python train.py --num_attention_heads=4 --norm="rmsnorm" --rope_theta=10000.0 --init_std_o=0.00717 --init_std_up=0.0442
Each number is 50 + 12 x the weight over its row's rms, rounded and kept within 0 to 99. Layers, rows and columns count from 0. The size before them is the row's rms in percent of the matrix's.

# up: layer 15 MLP up, 512x128, rms 0.0751, rows 138-155, columns 0-127
# down: layer 15 MLP down (transposed), 512x128, rms 0.0704, rows 138-155, columns 0-127
# gate: layer 15 MLP gate, 512x128, rms 0.0812, rows 139-156, columns 0-127
up138 087:47 42 48 47 39 38 48 56 53 69 47 63 47 37 63 38 64 55 46 45 60 37 68 75 50 57 43 49 39 41 39 36 64 65 42 46 33 39 39 47 46 38 62 37 65 51 37 59 60 59 65 32 34 24 62 36 32 51 48 61 70 50 56 45 58 55 60 56 39 37 37 47 48 56 47 53 46 69 55 60 53 33 49 52 53 51 55 41 65 29 56 14 35 66 34 60 63 76 48 32 55 46 71 36 46 59 57 18 39 43 58 52 35 25 64 31 42 51 56 41 37 47 37 44 42 47 50 58
down138 089:51 55 68 48 50 51 44 65 51 32 48 53 60 55 40 56 53 59 47 56 63 56 65 45 38 58 78 49 50 55 54 62 43 61 67 55 58 62 40 46 53 52 44 56 25 46 42 43 60 54 73 45 51 69 47 69 70 63 43 57 30 57 57 42 50 12 53 47 53 53 50 18 62 52 46 68 43 59 32 41 53 56 35 56 76 59 40 44 63 51 40 36 30 48 59 49 63 61 63 72 55 82 69 46 31 73 61 69 41 64 43 64 34 40 52 50 42 48 49 55 40 48 57 43 64 46 59 34
gate139 100:46 52 42 61 49 56 49 59 49 54 57 39 28 26 46 49 49 71 62 57 22 46 63 69 51 45 36 42 46 51 62 66 25 46 58 44 36 75 44 33 47 32 51 49 68 72 34 34 48 62 54 67 43 42 50 33 51 57 66 58 60 35 49 57 50 32 48 45 65 67 43 35 45 52 53 64 44 48 49 41 56 61 40 60 39 35 45 57 47 44 55 51 90 67 59 44 24 66 34 41 41 55 61 62 12 40 46 58 31 36 31 56 40 42 53 51 47 61 51 56 52 41 57 53 52 52 57 46
up139 104:48 58 44 48 40 36 49 60 40 54 59 44 57 63 33 55 49 50 47 47 50 55 26 33 38 53 63 41 63 66 62 60 57 36 47 62 60 54 51 73 54 56 55 28 52 67 44 40 54 45 72 58 43 55 57 71 54 46 48 45 07 35 53 68 48 47 38 54 30 47 52 37 55 34 41 50 67 40 40 44 39 57 43 49 65 57 55 61 60 39 55 58 22 58 58 66 54 63 24 25 41 54 55 45 51 30 52 58 53 54 68 43 42 31 48 41 60 39 54 30 84 44 31 38 69 45 57 49
down139 104:51 47 38 60 56 44 49 33 63 48 57 50 54 40 65 58 54 43 26 34 57 38 56 43 46 42 47 36 78 43 53 33 64 48 46 59 29 43 45 71 47 25 58 55 31 26 68 60 45 59 51 36 26 57 24 44 29 51 40 48 38 47 41 61 40 58 48 41 42 40 42 49 31 44 20 53 38 61 44 72 38 62 62 44 55 55 46 37 59 59 37 60 60 40 60 53 47 70 48 42 59 51 47 27 43 54 27 45 39 62 39 54 57 42 36 44 35 66 41 46 44 45 36 45 83 43 36 41
gate140 094:55 54 30 54 57 61 51 57 52 66 49 44 65 22 57 48 62 48 46 55 56 55 66 82 40 50 45 74 64 44 54 43 29 55 51 48 39 48 40 51 60 51 33 50 49 31 44 40 47 48 50 43 42 49 23 24 32 73 43 58 55 36 27 55 64 51 54 22 68 57 58 30 51 46 42 63 37 58 52 40 48 53 33 65 28 41 47 46 42 78 49 23 48 55 52 60 38 24 57 54 62 43 38 61 52 58 57 39 49 39 63 35 41 43 58 49 35 41 66 41 67 53 43 43 68 56 63 52
up140 098:43 42 46 48 61 62 30 37 38 48 51 40 48 47 85 44 41 39 62 30 27 26 60 36 30 55 42 67 36 41 45 38 85 48 52 64 58 52 46 50 36 33 35 70 59 64 66 44 64 61 54 41 44 29 28 43 48 43 44 44 61 43 32 70 45 44 66 39 48 45 40 52 54 63 46 58 47 52 50 56 26 52 50 59 53 55 25 55 30 51 51 55 66 46 70 43 72 48 57 43 52 57 44 54 28 43 53 54 41 58 59 58 49 45 40 53 50 28 47 46 35 60 64 48 36 40 52 26
down140 096:45 48 85 68 50 58 47 77 66 54 61 52 62 38 27 42 51 44 24 69 55 40 51 51 44 66 52 47 58 30 65 43 43 50 59 42 32 55 44 42 63 71 42 37 55 33 46 56 67 51 61 60 47 58 45 43 32 73 50 60 48 52 45 56 64 60 44 42 47 54 29 31 62 51 51 61 44 47 48 47 37 37 27 46 42 46 49 48 36 53 49 39 77 52 48 40 48 29 60 53 49 56 23 64 62 68 42 49 45 45 44 45 50 38 29 50 57 52 58 55 54 54 50 60 60 20 84 62
gate141 102:38 56 31 51 68 49 36 23 52 65 56 50 42 49 66 41 48 50 45 38 53 58 23 33 63 64 66 62 36 60 57 33 43 46 56 29 48 53 61 51 34 47 52 49 39 57 56 49 35 51 62 62 46 36 45 65 54 52 83 59 51 64 38 50 29 45 44 21 36 52 50 40 59 48 50 33 54 57 78 37 26 49 37 47 37 50 66 60 44 55 54 40 53 47 40 46 44 62 69 35 43 58 47 56 51 50 41 69 44 43 54 35 47 38 69 42 68 51 37 54 59 63 49 33 45 76 18 57
up141 100:50 47 62 36 60 49 46 35 49 41 53 46 27 67 35 69 54 27 57 48 36 37 47 32 29 63 40 48 52 53 34 40 54 49 23 53 41 55 52 63 60 51 70 38 61 50 52 25 52 49 31 40 52 62 59 41 54 53 46 63 49 39 68 37 43 47 37 34 60 72 43 51 43 57 50 67 67 35 48 38 45 64 34 54 47 49 55 48 53 45 91 43 49 35 49 34 53 33 40 58 58 56 45 57 49 68 61 28 54 41 55 43 52 43 57 70 11 44 46 49 47 53 37 44 60 56 66 72
down141 104:48 50 46 43 28 75 45 66 59 50 41 54 33 63 43 45 48 63 78 52 42 53 44 30 47 58 56 64 24 39 64 32 51 45 57 48 38 55 64 39 41 53 46 51 67 53 52 37 30 64 51 44 76 40 40 50 61 31 43 64 46 29 44 47 46 73 37 43 63 31 57 57 57 61 49 53 41 34 48 45 55 50 50 33 62 71 75 52 40 42 49 62 69 37 31 42 56 25 46 47 47 46 54 52 54 72 72 46 69 54 67 48 63 48 75 51 35 41 49 46 41 51 73 46 57 54 30 48
gate142 097:47 34 46 50 30 36 62 54 55 63 64 33 56 39 55 35 25 57 50 30 35 41 40 65 17 61 48 46 41 57 50 39 39 50 77 57 47 62 26 53 52 52 64 52 58 83 51 67 39 73 42 63 71 45 36 66 38 59 54 36 47 44 71 61 96 41 34 38 26 47 59 48 49 49 45 47 68 43 38 59 53 40 47 61 53 51 39 57 57 45 53 53 71 45 58 43 47 48 41 46 48 54 53 57 55 56 47 56 63 58 40 35 45 45 61 51 55 30 56 46 41 54 59 50 52 45 68 44
up142 107:69 57 56 47 45 37 48 24 45 59 84 39 62 52 54 46 30 48 61 49 40 53 57 73 68 75 49 50 29 53 71 51 57 54 64 34 53 61 57 51 61 40 71 75 47 39 43 68 49 47 41 45 48 49 27 43 62 37 46 46 66 51 66 41 49 46 47 38 50 64 85 37 51 49 69 57 59 57 50 42 27 55 39 42 50 50 48 38 46 60 33 57 58 57 57 41 46 49 75 47 57 70 44 60 70 80 43 62 52 54 56 45 46 48 50 52 56 37 36 47 55 60 65 53 31 62 35 38
down142 106:40 49 51 55 52 43 47 61 42 64 27 42 52 29 51 46 48 63 76 56 48 49 31 32 59 63 49 46 41 37 57 57 48 43 39 46 55 45 59 45 26 38 42 66 58 31 47 51 73 22 47 46 48 53 50 45 59 55 52 34 56 52 37 54 66 69 46 54 46 49 52 52 58 41 77 45 60 51 55 39 29 54 64 31 58 65 56 70 23 61 58 45 83 49 55 37 52 48 59 59 67 65 39 52 62 57 46 58 50 61 49 51 52 57 91 72 59 62 49 46 59 60 24 55 47 63 35 43
gate143 106:40 63 50 42 33 39 39 61 60 50 56 56 70 41 39 48 57 50 40 64 51 54 58 36 67 44 47 68 43 50 32 68 66 33 43 51 37 52 50 54 49 46 32 38 49 40 52 45 51 49 53 30 48 59 31 46 42 59 55 38 58 55 55 77 48 30 65 57 25 59 68 66 51 33 56 28 59 57 53 54 66 41 46 64 52 47 26 49 43 23 56 73 78 62 44 38 45 51 52 53 52 42 60 48 54 65 49 35 53 40 41 21 18 58 62 57 53 29 58 42 33 33 41 36 64 48 60 42
up143 099:68 34 43 61 65 37 49 43 48 41 40 58 40 37 64 47 52 55 69 40 41 56 42 62 39 65 46 51 62 65 48 39 51 56 66 36 51 43 64 41 56 33 64 41 70 51 53 53 53 66 59 58 58 47 52 41 42 57 55 58 44 53 59 44 46 55 54 39 64 34 40 32 65 43 59 33 19 50 34 33 26 56 45 45 32 57 43 26 57 43 50 37 37 70 61 64 60 20 43 51 30 44 36 60 65 48 68 49 41 62 46 54 53 50 58 65 47 80 23 62 79 35 64 64 44 49 47 48
down143 095:42 54 48 48 43 58 60 61 56 57 68 53 47 55 46 59 50 47 44 48 33 56 48 27 69 51 53 41 69 59 54 74 66 43 49 69 56 38 69 39 31 50 61 62 44 58 42 48 44 67 43 48 66 69 60 40 51 48 47 33 57 56 58 51 28 38 49 69 24 53 61 56 32 50 38 47 70 47 79 55 60 37 75 63 32 47 51 55 53 46 40 52 55 61 32 51 57 73 39 46 62 42 49 27 53 53 53 62 47 63 58 57 59 46 29 53 59 25 64 45 55 21 39 51 44 19 68 45
gate144 107:26 66 41 54 59 53 46 56 29 53 68 48 55 48 60 54 47 54 27 34 61 58 68 31 64 51 64 51 50 87 47 61 49 61 48 56 57 55 59 43 67 59 58 46 58 39 54 38 47 61 46 37 72 35 47 45 51 60 65 55 86 27 23 61 73 55 45 41 30 56 54 43 59 62 59 56 70 50 65 50 48 55 60 55 68 44 68 51 21 53 53 51 51 57 46 59 61 63 57 27 60 46 39 45 35 46 52 43 60 27 53 59 45 56 59 62 50 53 59 46 48 61 36 47 38 52 27 53
up144 103:58 56 56 46 45 50 60 26 56 50 62 49 41 50 44 73 51 50 42 41 30 31 42 25 43 54 48 47 45 56 28 39 55 55 53 38 59 32 64 66 53 44 54 44 34 59 70 42 87 38 44 56 67 51 65 50 45 52 33 55 51 64 53 47 38 41 49 62 44 43 73 43 41 37 48 51 61 49 59 54 62 49 74 39 25 56 24 33 39 54 42 57 73 28 50 35 47 49 30 42 55 62 31 43 51 70 48 44 51 52 70 49 55 23 56 60 53 54 34 30 55 44 66 54 45 68 61 47
down144 103:49 39 31 54 31 46 60 36 60 39 35 60 47 53 53 41 52 50 35 28 58 36 65 57 45 47 60 65 55 47 39 58 46 28 57 72 39 43 48 60 43 29 46 41 75 62 68 41 56 70 43 47 53 39 41 25 50 66 56 65 29 32 63 41 46 61 31 42 60 42 59 31 30 39 67 35 41 59 52 34 61 50 57 62 67 57 36 41 65 56 54 63 52 17 57 46 64 46 43 53 47 48 53 52 46 69 45 33 38 56 71 50 38 39 40 31 44 58 28 57 49 46 51 75 41 51 48 51
gate145 106:43 25 35 18 46 61 58 31 56 58 52 44 65 55 61 45 59 49 56 46 60 94 51 43 52 44 49 50 62 59 63 70 59 54 51 34 54 49 36 49 69 37 41 58 45 61 50 58 57 30 42 52 65 44 58 51 56 58 56 51 61 17 49 70 39 38 55 46 44 48 45 44 51 54 52 61 56 53 52 49 43 46 42 63 45 59 71 50 52 59 46 46 59 61 43 45 45 31 63 50 27 52 71 54 40 48 45 50 44 20 53 45 38 58 63 63 26 53 51 46 46 50 56 44 51 61 04 71
up145 091:64 43 46 50 44 61 57 60 42 52 55 51 39 62 40 64 49 56 34 53 59 51 51 36 61 45 49 47 55 19 59 48 63 38 66 52 47 72 60 45 32 56 42 51 61 37 58 22 38 53 53 35 63 50 51 52 66 41 68 56 43 50 42 46 66 47 44 66 60 32 19 46 66 57 57 54 77 46 48 40 52 51 48 63 37 30 39 58 59 29 51 45 44 35 61 76 54 56 60 49 60 41 32 52 62 44 63 38 47 37 45 33 62 52 51 26 55 51 39 58 69 11 44 63 50 35 36 28
down145 097:31 22 69 67 55 46 50 63 33 40 65 37 59 40 63 39 42 61 65 51 58 52 51 65 68 47 51 37 50 66 54 54 53 34 55 66 36 52 32 34 39 46 36 51 52 23 40 60 49 52 38 50 31 49 36 42 65 68 55 31 31 46 46 36 59 62 40 39 48 47 46 43 61 70 61 49 64 56 38 68 48 61 40 61 37 22 64 62 51 46 54 63 53 67 55 44 67 29 54 63 60 46 61 62 64 45 41 42 48 44 52 49 66 54 19 85 49 47 51 48 50 33 58 54 40 57 38 54
gate146 109:37 35 44 58 61 58 45 55 61 50 60 50 58 51 54 59 62 70 51 48 42 25 65 43 38 56 36 59 70 46 51 18 42 69 45 54 54 49 59 58 44 40 42 40 49 37 63 49 70 71 51 66 33 23 59 39 60 49 48 37 59 50 39 67 34 41 49 41 47 52 46 37 67 70 41 63 61 49 57 60 50 49 47 28 40 40 41 59 45 37 56 43 54 60 58 48 49 55 57 38 48 60 33 59 63 65 09 56 26 47 60 38 53 47 28 31 54 33 53 49 77 57 66 38 31 58 39 50
up146 112:86 47 50 68 50 54 73 62 43 55 36 45 42 38 43 30 38 46 43 44 34 48 55 59 46 35 34 59 40 56 74 60 37 56 57 43 80 53 44 51 64 77 60 68 46 55 43 47 57 78 68 63 36 40 54 34 45 54 51 54 41 42 41 63 38 47 38 56 53 45 46 44 51 68 52 43 60 35 41 63 62 47 51 60 62 41 51 40 62 37 56 59 64 77 59 68 51 35 55 56 45 65 57 73 40 55 57 41 39 50 56 50 43 41 45 43 43 75 40 45 60 63 57 52 84 62 37 52
down146 106:42 56 57 49 41 64 34 57 67 57 48 53 47 59 47 81 48 34 57 74 42 45 54 63 52 46 31 56 60 46 51 52 58 41 53 64 51 53 53 64 70 51 41 50 64 57 71 56 32 37 66 44 66 42 44 61 38 51 30 32 47 43 56 66 38 60 38 52 57 55 61 40 57 51 39 79 62 60 37 69 59 53 24 52 54 52 43 39 45 62 50 45 50 55 57 44 43 52 59 72 44 98 52 67 62 44 52 40 35 45 59 40 61 70 62 39 53 39 41 62 39 69 53 51 27 34 65 46
gate147 093:46 14 55 49 45 43 53 30 61 50 32 36 43 23 49 52 43 36 48 48 38 21 65 38 64 65 54 44 30 46 42 45 49 43 42 47 63 64 26 37 47 44 54 57 55 51 45 49 46 43 69 40 49 40 47 26 44 47 39 45 50 44 61 59 22 45 34 52 44 49 39 55 47 60 58 59 51 45 26 47 66 35 53 55 48 57 60 63 42 51 65 43 57 56 44 44 68 57 54 41 54 54 51 41 22 62 82 58 66 57 36 51 33 74 41 39 40 36 57 45 53 42 58 36 58 80 36 57
up147 098:48 39 44 63 35 54 41 36 50 50 53 71 49 36 67 44 53 38 52 47 69 40 50 59 53 61 39 59 55 40 37 42 11 44 48 70 48 38 46 37 66 44 37 45 33 66 48 74 80 63 50 46 59 39 37 51 43 46 59 47 43 49 50 70 47 53 60 45 43 56 46 72 54 25 32 57 35 61 50 51 36 39 65 51 41 38 56 63 45 47 56 77 16 48 59 59 69 58 31 58 56 49 65 46 27 58 52 58 35 44 55 71 63 51 41 41 58 51 52 43 45 43 67 48 48 49 24 41
down147 095:52 47 69 54 54 65 45 70 69 51 59 40 65 51 30 43 64 64 49 66 32 57 43 45 45 62 54 36 42 34 78 40 62 57 57 50 32 46 48 53 11 54 54 59 47 53 47 41 45 54 41 70 25 58 48 54 57 55 42 56 39 62 52 45 56 41 43 68 36 72 33 43 45 55 66 52 51 39 66 62 42 56 63 45 61 37 55 37 40 58 34 51 80 75 51 49 52 57 70 49 45 56 59 56 52 50 51 29 49 59 41 50 36 62 31 34 52 61 57 42 48 12 49 58 38 36 44 63
gate148 093:28 43 47 48 39 43 49 48 49 59 49 50 30 60 59 31 70 63 30 51 60 51 66 44 54 54 34 52 39 54 50 30 37 43 45 44 49 69 49 43 48 55 37 59 63 40 60 58 52 54 48 43 73 27 50 47 55 76 34 56 56 24 46 59 69 40 61 63 58 53 35 48 77 60 55 64 57 47 71 53 51 72 54 60 39 52 57 42 54 53 68 32 87 57 46 61 49 31 58 69 42 50 67 70 54 48 39 51 59 60 49 60 48 31 50 43 40 43 54 59 64 33 39 64 49 42 26 67
up148 100:53 30 45 44 59 60 50 35 62 44 57 49 53 57 47 38 64 50 39 58 57 69 31 34 45 46 48 68 76 60 77 38 48 53 37 47 68 54 59 63 50 36 46 45 31 63 64 25 63 52 34 64 48 48 51 74 65 55 43 54 35 23 53 50 65 49 51 46 58 49 58 55 50 67 38 66 37 52 49 50 39 41 37 57 51 52 52 41 53 52 57 62 42 68 49 50 43 35 77 47 45 60 44 42 91 54 53 47 36 33 77 48 65 62 47 68 59 40 38 52 53 58 43 47 78 54 33 46
down148 100:53 19 53 59 23 58 48 38 56 43 49 54 55 38 46 41 72 37 55 30 44 41 51 59 53 44 31 62 33 52 38 36 47 78 59 51 49 44 57 46 42 30 40 61 54 37 47 62 57 39 41 52 64 41 48 32 27 55 63 58 52 53 43 64 51 29 60 27 45 39 43 50 49 49 40 47 59 61 36 71 33 57 60 49 64 57 61 58 60 46 66 68 41 34 58 78 66 43 53 47 59 56 57 52 64 34 52 59 54 37 64 52 48 69 37 64 25 41 80 57 55 53 28 58 47 58 29 49
gate149 096:49 57 46 48 49 49 45 46 60 58 53 43 60 54 68 52 57 58 48 38 75 42 57 61 70 66 25 57 45 44 70 51 54 35 44 52 50 45 36 28 52 45 41 51 38 61 50 36 70 48 44 51 47 42 45 32 24 44 47 53 34 22 41 54 47 40 62 65 44 40 37 44 76 55 52 51 48 16 51 66 43 66 64 67 52 50 44 50 39 30 51 79 46 53 60 77 58 54 81 43 72 40 65 52 64 33 53 34 36 45 55 42 50 52 46 67 55 60 62 49 40 41 45 69 57 54 34 45
up149 101:54 43 47 66 62 44 53 38 60 68 30 52 56 76 63 47 53 29 66 46 45 59 35 58 74 43 29 51 42 40 40 33 53 50 54 39 53 44 58 29 33 34 71 49 52 89 65 40 39 52 40 48 64 48 47 51 66 59 38 50 46 46 49 44 42 43 49 58 57 42 54 53 56 45 51 51 38 45 35 56 58 73 51 67 43 63 22 40 29 40 56 58 34 47 40 34 58 40 55 58 46 57 42 32 71 58 60 61 72 56 51 65 28 67 48 52 59 51 54 53 42 59 75 68 47 50 53 73
down149 104:18 53 61 39 52 35 42 68 49 38 52 54 55 67 38 38 32 49 38 56 68 46 33 41 59 46 61 57 54 57 41 46 47 41 39 54 57 70 44 56 50 63 52 64 64 62 57 40 50 39 52 25 32 71 58 55 40 30 77 41 57 68 67 48 54 45 51 49 57 51 49 28 50 13 42 63 59 42 35 45 62 46 49 26 67 51 73 52 50 58 55 50 43 52 36 50 47 57 22 57 57 39 57 63 42 69 44 56 51 79 54 42 47 37 42 61 39 52 54 58 57 52 56 75 33 44 38 44
gate150 099:37 62 49 51 10 48 51 17 62 56 56 45 52 51 53 58 53 51 49 56 36 81 65 51 54 43 32 51 49 40 56 16 54 44 53 74 49 43 49 62 53 50 51 35 40 57 47 52 47 45 50 36 48 50 43 54 41 51 54 39 67 50 15 48 30 52 51 64 32 56 40 44 35 38 56 40 47 50 55 56 32 65 50 55 54 47 49 65 34 57 49 51 60 51 61 31 44 59 53 45 49 52 81 60 37 51 41 59 61 66 52 54 44 37 68 53 50 28 64 92 52 54 57 66 41 46 47 57
up150 101:57 61 58 60 23 41 65 42 50 45 67 57 78 65 55 69 60 56 46 51 36 39 72 56 50 51 52 61 44 30 42 45 50 54 73 58 35 45 36 58 23 51 48 34 56 57 34 58 44 41 56 47 26 68 44 43 42 52 37 47 58 60 41 17 68 56 49 46 41 50 56 25 61 40 60 41 37 60 46 53 42 52 74 45 35 54 28 43 41 49 58 56 41 48 48 45 45 71 52 57 48 55 56 59 51 18 42 55 59 53 54 35 49 52 37 50 54 31 64 72 61 53 53 60 38 31 54 78
down150 100:49 37 66 45 43 38 62 54 43 54 57 48 42 41 46 22 51 40 69 53 51 34 59 46 63 43 54 55 26 34 51 42 58 56 59 47 57 41 43 49 60 59 45 46 42 55 42 41 45 41 66 43 23 41 42 57 37 62 35 70 59 41 56 53 87 42 57 61 47 45 40 62 53 48 32 46 38 60 64 59 57 46 64 47 63 54 58 55 44 78 45 26 62 41 40 41 34 41 32 50 32 44 34 53 36 55 47 42 33 31 68 56 52 30 46 69 73 44 66 63 39 44 53 70 55 36 79 63
gate151 110:47 44 44 36 44 51 58 29 45 61 43 38 79 47 77 29 54 73 54 55 73 48 38 62 54 53 49 52 69 62 54 56 54 69 41 60 42 56 57 54 36 42 28 47 56 55 57 29 70 44 39 55 60 55 57 56 44 56 75 39 42 28 32 43 56 54 48 34 36 57 24 42 56 59 43 53 32 43 57 53 35 67 36 66 44 49 68 41 68 58 53 48 45 51 60 48 64 44 61 56 45 51 58 53 46 53 54 38 31 35 52 42 18 53 45 63 43 39 55 69 35 52 51 35 62 71 29 56
up151 104:54 46 39 41 53 55 44 60 77 30 60 46 65 74 44 60 56 45 33 51 67 55 46 50 25 67 50 41 52 37 57 39 54 35 50 48 31 63 46 60 50 41 55 58 43 61 34 64 29 39 80 44 47 32 52 25 49 68 41 63 44 44 36 60 59 55 39 27 27 22 45 60 66 53 37 65 49 65 48 62 45 48 47 61 50 37 52 52 38 44 57 34 54 55 55 76 44 57 35 72 37 49 44 48 50 38 57 70 59 48 57 36 65 59 38 45 63 43 34 52 45 48 45 71 58 44 58 31
down151 105:49 64 59 44 33 58 51 28 63 54 41 57 57 66 50 41 51 80 52 15 65 59 50 38 43 34 61 60 61 59 62 43 46 43 53 71 62 59 50 51 40 47 40 48 37 52 48 49 47 41 62 41 41 52 42 35 51 52 64 48 44 43 38 70 63 41 43 31 50 38 26 31 67 46 54 44 44 46 58 52 21 48 51 79 50 52 69 61 37 44 43 51 50 30 48 74 75 51 58 48 63 23 51 50 57 58 45 42 32 52 50 58 26 31 24 61 57 44 59 58 36 63 54 59 55 65 52 50
gate152 107:38 54 43 61 73 42 41 66 39 49 55 38 63 65 26 64 66 49 36 64 36 53 70 50 51 60 37 50 64 55 46 41 64 40 53 29 55 58 44 54 62 47 48 60 40 49 46 55 53 52 64 59 51 55 16 30 48 47 45 54 59 53 41 62 44 38 43 39 44 53 58 58 70 48 62 29 42 87 58 63 41 53 47 54 50 50 52 55 42 36 52 41 69 62 52 55 37 60 42 53 61 51 64 42 56 37 62 60 33 54 53 48 35 00 48 49 27 58 46 39 60 45 41 50 27 55 39 41
up152 102:22 47 37 50 54 35 49 77 39 44 71 61 48 66 36 51 38 74 58 52 42 53 50 57 49 20 44 52 61 58 35 66 50 32 56 43 62 58 50 52 47 47 65 51 63 48 46 63 58 65 45 46 62 58 35 33 45 43 68 54 66 45 39 52 53 68 38 43 23 62 52 31 43 34 52 47 53 51 45 56 63 63 66 63 45 28 66 54 41 36 62 69 54 70 47 49 34 57 38 70 54 63 38 43 62 55 43 75 40 58 50 34 52 58 50 52 59 59 49 68 66 66 35 49 24 56 33 40
down152 103:48 36 33 31 68 49 49 51 30 52 78 76 57 41 70 49 70 43 63 71 52 60 59 27 68 50 66 70 52 69 50 48 45 62 44 51 43 32 59 46 40 61 44 50 27 59 44 69 64 49 59 53 50 62 36 48 54 55 65 33 59 47 68 49 66 45 51 65 52 38 59 47 37 58 47 44 47 40 33 62 62 27 61 45 41 44 47 63 55 53 51 84 47 59 36 44 46 38 57 53 40 40 75 65 13 54 46 44 50 46 42 35 48 57 55 57 53 57 49 62 52 48 47 29 39 50 53 46
gate153 090:31 69 53 38 47 64 41 69 49 55 77 51 41 45 65 58 83 36 32 63 64 49 59 50 66 64 42 52 52 13 59 43 65 52 37 48 73 47 51 54 48 58 38 59 54 46 58 53 56 52 47 39 46 43 26 42 25 33 29 45 65 45 66 46 41 41 56 45 50 49 33 52 44 44 48 58 60 55 64 52 45 66 50 50 34 42 25 57 25 45 42 48 62 37 43 55 52 57 59 32 54 50 70 61 47 56 49 54 48 45 58 21 59 33 41 62 44 27 57 52 33 48 36 49 44 45 72 44
up153 089:70 47 49 58 40 55 57 57 40 65 39 30 29 64 80 59 66 59 49 57 48 37 41 42 53 52 61 40 53 75 59 49 65 49 66 46 42 46 46 34 78 54 50 53 53 44 30 41 55 48 50 52 62 49 47 63 55 40 36 48 37 40 53 47 77 44 30 21 33 34 57 70 42 72 55 52 43 40 43 55 36 28 53 53 70 63 56 46 60 46 50 54 36 44 49 53 42 30 61 60 26 53 54 51 67 31 67 52 68 47 45 61 45 48 45 50 60 71 50 61 61 53 35 58 57 61 75 31
down153 092:55 66 44 47 47 80 52 55 58 57 53 45 68 55 39 89 32 32 54 60 61 56 57 46 67 66 60 55 44 43 40 55 44 42 52 48 42 63 49 59 51 63 51 57 63 35 57 50 33 60 44 56 29 29 64 40 57 66 53 53 55 41 47 37 34 66 42 56 46 45 52 32 43 56 42 49 71 53 44 28 42 81 69 51 42 48 46 55 69 65 61 43 36 41 45 49 55 45 69 59 57 80 62 60 70 62 41 53 41 54 56 45 47 47 56 66 52 54 54 44 71 42 31 70 31 36 62 69
gate154 105:50 46 43 45 52 53 55 70 54 38 58 42 52 60 62 54 88 44 59 57 70 54 61 49 67 69 69 53 52 49 56 46 53 86 52 53 44 57 50 48 58 61 55 63 22 56 58 63 37 31 44 48 42 63 48 26 37 39 63 48 36 44 51 50 37 38 59 56 47 60 36 43 71 20 56 28 48 47 55 56 51 47 58 61 54 49 36 52 54 48 63 41 63 59 42 52 41 51 51 63 67 52 58 65 39 41 45 43 34 41 58 09 56 22 44 42 50 50 73 58 61 42 53 44 60 35 53 65
up154 106:46 51 42 57 64 75 12 44 43 46 73 35 57 47 64 45 49 38 60 62 65 55 21 50 70 40 53 55 82 32 34 45 40 40 51 40 37 50 54 52 51 54 51 22 53 39 37 52 74 59 61 32 51 42 48 43 47 53 23 51 66 39 49 57 41 55 47 39 62 71 52 59 56 45 35 50 43 53 48 50 40 50 42 63 42 51 47 57 52 47 70 43 38 58 60 61 35 69 52 41 47 58 64 44 52 76 52 54 49 55 47 70 66 50 67 59 42 56 39 45 63 77 62 49 50 29 51 64
down154 103:69 48 42 60 38 58 46 51 64 78 48 48 47 54 70 32 39 53 47 67 41 46 73 54 61 78 44 48 51 86 50 55 53 46 50 54 61 18 61 39 43 40 69 63 37 52 45 47 59 34 36 51 44 48 82 17 43 42 50 54 42 57 57 63 61 58 52 53 37 52 52 60 55 51 55 57 47 50 48 30 37 44 63 38 27 38 69 34 60 60 44 62 64 43 34 38 51 31 48 50 54 40 45 29 37 40 49 49 47 37 59 47 45 42 59 46 52 65 70 44 41 39 60 28 49 37 45 48
gate155 104:43 47 54 47 74 37 45 44 56 46 65 32 63 44 44 63 59 51 36 32 84 54 38 28 47 71 66 42 48 51 71 55 27 59 55 51 49 47 47 47 44 47 50 58 41 23 52 34 52 41 46 63 54 46 33 49 34 76 50 48 66 40 37 36 56 33 21 41 54 72 52 48 47 49 52 59 48 56 55 76 61 76 45 62 78 43 44 53 44 59 41 49 69 54 58 65 55 42 52 54 54 61 49 42 54 42 43 29 58 48 51 36 55 58 56 40 48 43 66 37 33 84 49 48 54 52 58 46
up155 108:60 41 55 68 45 61 67 63 49 47 52 60 61 43 48 47 37 45 59 96 43 49 49 62 45 39 59 41 52 30 54 70 30 48 42 38 53 69 41 68 40 58 59 58 44 52 61 70 52 56 45 59 32 31 45 48 55 42 57 35 50 54 44 46 35 55 40 57 65 48 52 36 47 66 66 53 55 52 50 64 59 75 69 31 44 48 66 42 77 53 45 46 26 53 60 56 47 51 56 66 50 45 54 35 27 71 66 66 48 50 68 48 59 63 35 37 50 50 24 61 35 43 63 56 42 34 52 33
down155 105:28 58 56 51 50 64 56 48 59 45 62 55 49 61 58 37 43 63 41 51 49 50 53 49 57 52 40 63 56 47 55 48 57 46 73 54 65 66 24 47 61 45 73 61 42 61 63 68 50 49 52 60 29 50 29 46 51 47 55 39 25 56 31 44 22 61 58 69 53 46 54 16 75 40 43 46 62 50 37 45 44 42 61 33 34 53 48 46 40 66 61 38 23 61 40 37 52 83 34 39 36 56 58 77 47 50 29 53 30 41 45 51 45 37 46 40 56 39 44 69 46 49 38 54 37 53 50 47
gate156 101:30 41 49 37 37 42 60 57 59 32 42 31 37 52 60 62 48 38 53 46 58 61 62 60 47 57 48 39 50 24 53 47 40 48 33 55 52 60 63 35 48 48 63 50 47 51 56 40 49 73 34 41 70 42 44 71 44 80 35 56 38 40 84 59 43 61 43 37 42 46 47 32 63 41 67 48 11 52 49 58 49 61 33 67 41 65 52 70 43 37 45 60 54 63 55 51 61 59 72 51 46 52 46 35 43 51 50 45 52 43 56 62 44 36 34 44 37 40 31 68 43 56 35 51 22 48 35 51